{
  "num_hidden_layers": 15,
  "hidden_size": 192,
  "num_attention_heads": 2,
  "num_key_value_heads": 2,
  "head_dim": 96,
  "intermediate_size": 384,
  "vocab_size": 2048,
  "hidden_act": "swiglu",
  "norm": "rmsnorm",
  "norm_place": "pre",
  "norm_eps": 1e-06,
  "positions": "rope",
  "rope_theta": 5880.0,
  "rope_fraction": 1.0,
  "qk_norm": true,
  "attn_scale": 0.102,
  "bias": "none",
  "tie_word_embeddings": false,
  "parallel_block": false,
  "init": "normal",
  "init_std_qkv": 0.0225,
  "init_std_o": 0.0041,
  "init_std_up": 0.0225,
  "init_std_down": 0.0041,
  "optimizer": "muon",
  "learning_rate": 0.0133,
  "lr_mult_qkv": 0.7,
  "lr_mult_o": 1.5,
  "beta1": 0.9,
  "lr_head": 0.00449,
  "max_grad_norm": 1.0,
  "warmup_steps": 0,
  "schedule": "cos",
  "final_lr_fraction": 0.03,
  "batch_tokens": [16384, 32768, 49152],
  "max_seq_len": 256,
  "doc_mask": true,
  "train_tokens": 390100000,
  "max_steps": 12208,
  "dataset": "wikipedia_en"
}
Each number is 128 + 32 x the weight over the matrix's rms, rounded and kept within 0 to 255. Layers, rows and columns count from 0.

# layer 6 MLP down, 192x384, rms 0.129, rows 178-191, columns 288-383
[[180 136  95 104 171 121 151 166 171 121  96 164 128 146 179 127 105 120 172 141 116 147 125 169 169 154 123 107 134  97 146 128 136 147 118 183  91 140 113 169 149 139 167 140  88 188  93 113 185 146 158 140 129 128 100 167 136 145 106  85 164 136 133 139  91 114 156 138 124 168 125 121 138 114  95 105 125 124 116  96 132 136 145 129 115  87  72  90 147 226 171  92 154 134 153  96]
 [ 94  87 108 118 108  80  79 105 183 120 155  95  82 119 174 127 126  99 131 123 127 204 179 100 106 128 158 118  58 117 109 137 106 155  72 105 139 143 126 134 115 140 107 171 169 115 114 162 142 127 174 144 157 123 139  86 156 209 164 137 138 129 118 157 119 167 138 157 129 144 131 187 195  50 149 165 135 128 175 123 125 137 141  74 106 157 162 119  20 144 173 123 126 112 106 120]
 [175  89 106 192 103  89 169 101 137 137  77 149 112 192  90 141  94 115 114 138 117 112 159  94 145 102  83 142 215 155 181  76 129 134 177  96 115 169 112 115 190  77 100 114 105 143 140 164  90 187 168 118  88 160 142 164 103 113 135 143  97 145 118  65  74 144 142 138 135 150 191 144 127 137 149 145 165 150 197 125 131 194  73 166 161 152 205 163 109 155 108  94 145 193 110 112]
 [157 132  71 130 170  53  64 146 132 124  99 151  69 126 114 106 139 156 165 103 103 212 124 239 132  93 170  73 142  93 126 124  99 202  78 154  85 144 101 128 124 113 165 140 167 115 134 122  96 209 126 118 164 141 131 255 192 153 180 111 124 151 113 125 166 157  78 105  82 116  82  87  76 129 160 208 110 197 123 122 142 111  70 118 157 115 114 122 186 127 103  95 134  88  97 111]
 [140 108 119 120 155 144  80  80 151 151  91 119 141 179  98 150 118 112 125  97 179 148 127 123  80 149 101 127 109 161 106 159 159 129 134 140 104 101 149  91 128 132 148 157  67 153 119  97 125  97 118  73 135 117 181  82 146 144 103  81 128 126 124 123 120 110 146 181 134 131 101 110 140 139 129 138 193 181 109 124 176 131  76 141 152 125  81 138 159 132 154  61 116  90 134 181]
 [137 116 111 124  89  98 112 111  83  58 197 122 114 142 149 158 114 102 165 152 156 159 162 145  95  97  87  72 141 193 153 156 143 170  80  95  96 109 107 145 153 119 141  75 113 100 116  93 100 136 189  73 149 141 142 108 111  84 154 161 110 111  56 131 104  75 102  64 169 113  75 100  88 102 117 135 115 147 156 146 165 121  69 135 145  86 139 150 133 158  96 148  98  96 103 114]
 [121  95  73 127 132  96 168 118 154 106 136 143 135 112 126 174 130 159 110 142 118 178 125 148 131 179 173 131  14 128 123 175 136 133 136 139  84 129 153 166 172  96 146 152  78 113 103  84 107 106 128 140 166 140 112 135 139 146 103  77 192  99 154 164 180  98  84  75 151 134 103  81 120  98 150 154 167 110  83 112  96 168 149 114 135 107  73 178 147 143 173  85 124 120 131  91]
 [142  28 124 165 141 138 134 116  68 114 148  98  55 148 125 131 107  41 171  93 172 191 160 157 149 123 172 187 118 144 175 154  62  86  83 136 157  93 165 129 123 164 168 124  79 106  78  54 119 149 183 118  97 129 139 167  51 123 116 152 110  55  83 122 127 160 106 118 142 130  97  97 120 122  74 165 146 164 138 151 191  85 158 173 105 175 154 140 135 155 112 103 188 131 112 127]
 [ 77 148 128 178  99 120 146 181  59 150 167 106 115 138 139  92  97 126 118 131 181 114 120 150 149 135 104 172 129 105 168  80  84 124 147 109 137 109 153 116 171 132 183  78 128 122  82 106 100 135 132 161 176 143 106 179 138 161 130 100 110  93 143 133 134 152 182 190 135 102 115 133  94  99 113 123 121 143 129  86 130 126 166 110 184 133  78  98 148 154  73 141 104 148 203 129]
 [111 185 136 116 127 130 155   4 183  66  90 120 135  43 170  84 146  77  86   4  98  70 162 160 191 255  93  63   0 180 109 113 208  26   0 114 122 168 117 141 111  97  68 171  65 138 197 216 127 120 154 118  89 152 168 147 183 127  71 100  51 207 154 132 123 144 172 136  98 119  86 125 117  70 255 122  17  47  87  81 213 172 160 186 136  79 104 112 164  91 194 121 113  90 119 121]
 [ 88 128 170  88 140  91 133  95 144 123 122 155 196  99 137 153 106  83  80 205 123 156  81 165 171 121  97 199 119  96 139 120 109 187 117 141 118 167 149  99 103 184 160 140 138 155 113 131 188  69 131 106 139  86 108 136 145 156  98  94 172 122 138 147 107 128 124 173 153 171 127  68 178 183 143 110  66  84 137 128  99 102 148 168  69 117  92 114 133 140 135  77 159 140 194 130]
 [112  88 114 133 109 111 159 164 131  83  89 173 143  92 107 172 109 125 118 123 147 100 151 191 149 110  80 144 128 183  79 143 123 188 108 150  53  67 104 119 176 156  49 156 145 112  97 176 176 132 102  50 117  29 173  79 115  83  69  84 121 119 134 148 232 112 124 134  92 122 174 127 118 119 154  86 134  60 105 157 101 132  95 135 183  91 141 169 171  83 171 171 138  87 197 101]
 [ 87 101 128 121 173  89 187 116  81 174  94 113 130 133 151 107  57 146 138 138  47 132 179 124 156 192 141 126 141 135 127 108 159 109 111 162 168 152 140  88 124 145  89 115 118 164 129 128 146 128  88 129 147 155 130 133 139 127 152 132 198 106 119 142 148  93 142 102  95 209 109 129  49  94 170  89  68 102 140 200  95 105  94 137  56 126 116 146  93 124 152 109  77  82 126 115]
 [ 97  78 143 130 121 124 142  81 130 224  82  99 116  92 150 163  68 117 110  85  81 105 110 158 114 130 168 173 143 149 167 134  82 100 101 136  89 146 114 143 194 115  89 153  91 150  95 175  90 121  81 156 184 104 138 101 126 143 136 128 134 113 130  97 124 154 153 156 116  92 117 153 127 144 133 173 138 156 167 104 116  88 136 112  89 133 125  75 116 126 126 125 149 127  88 135]]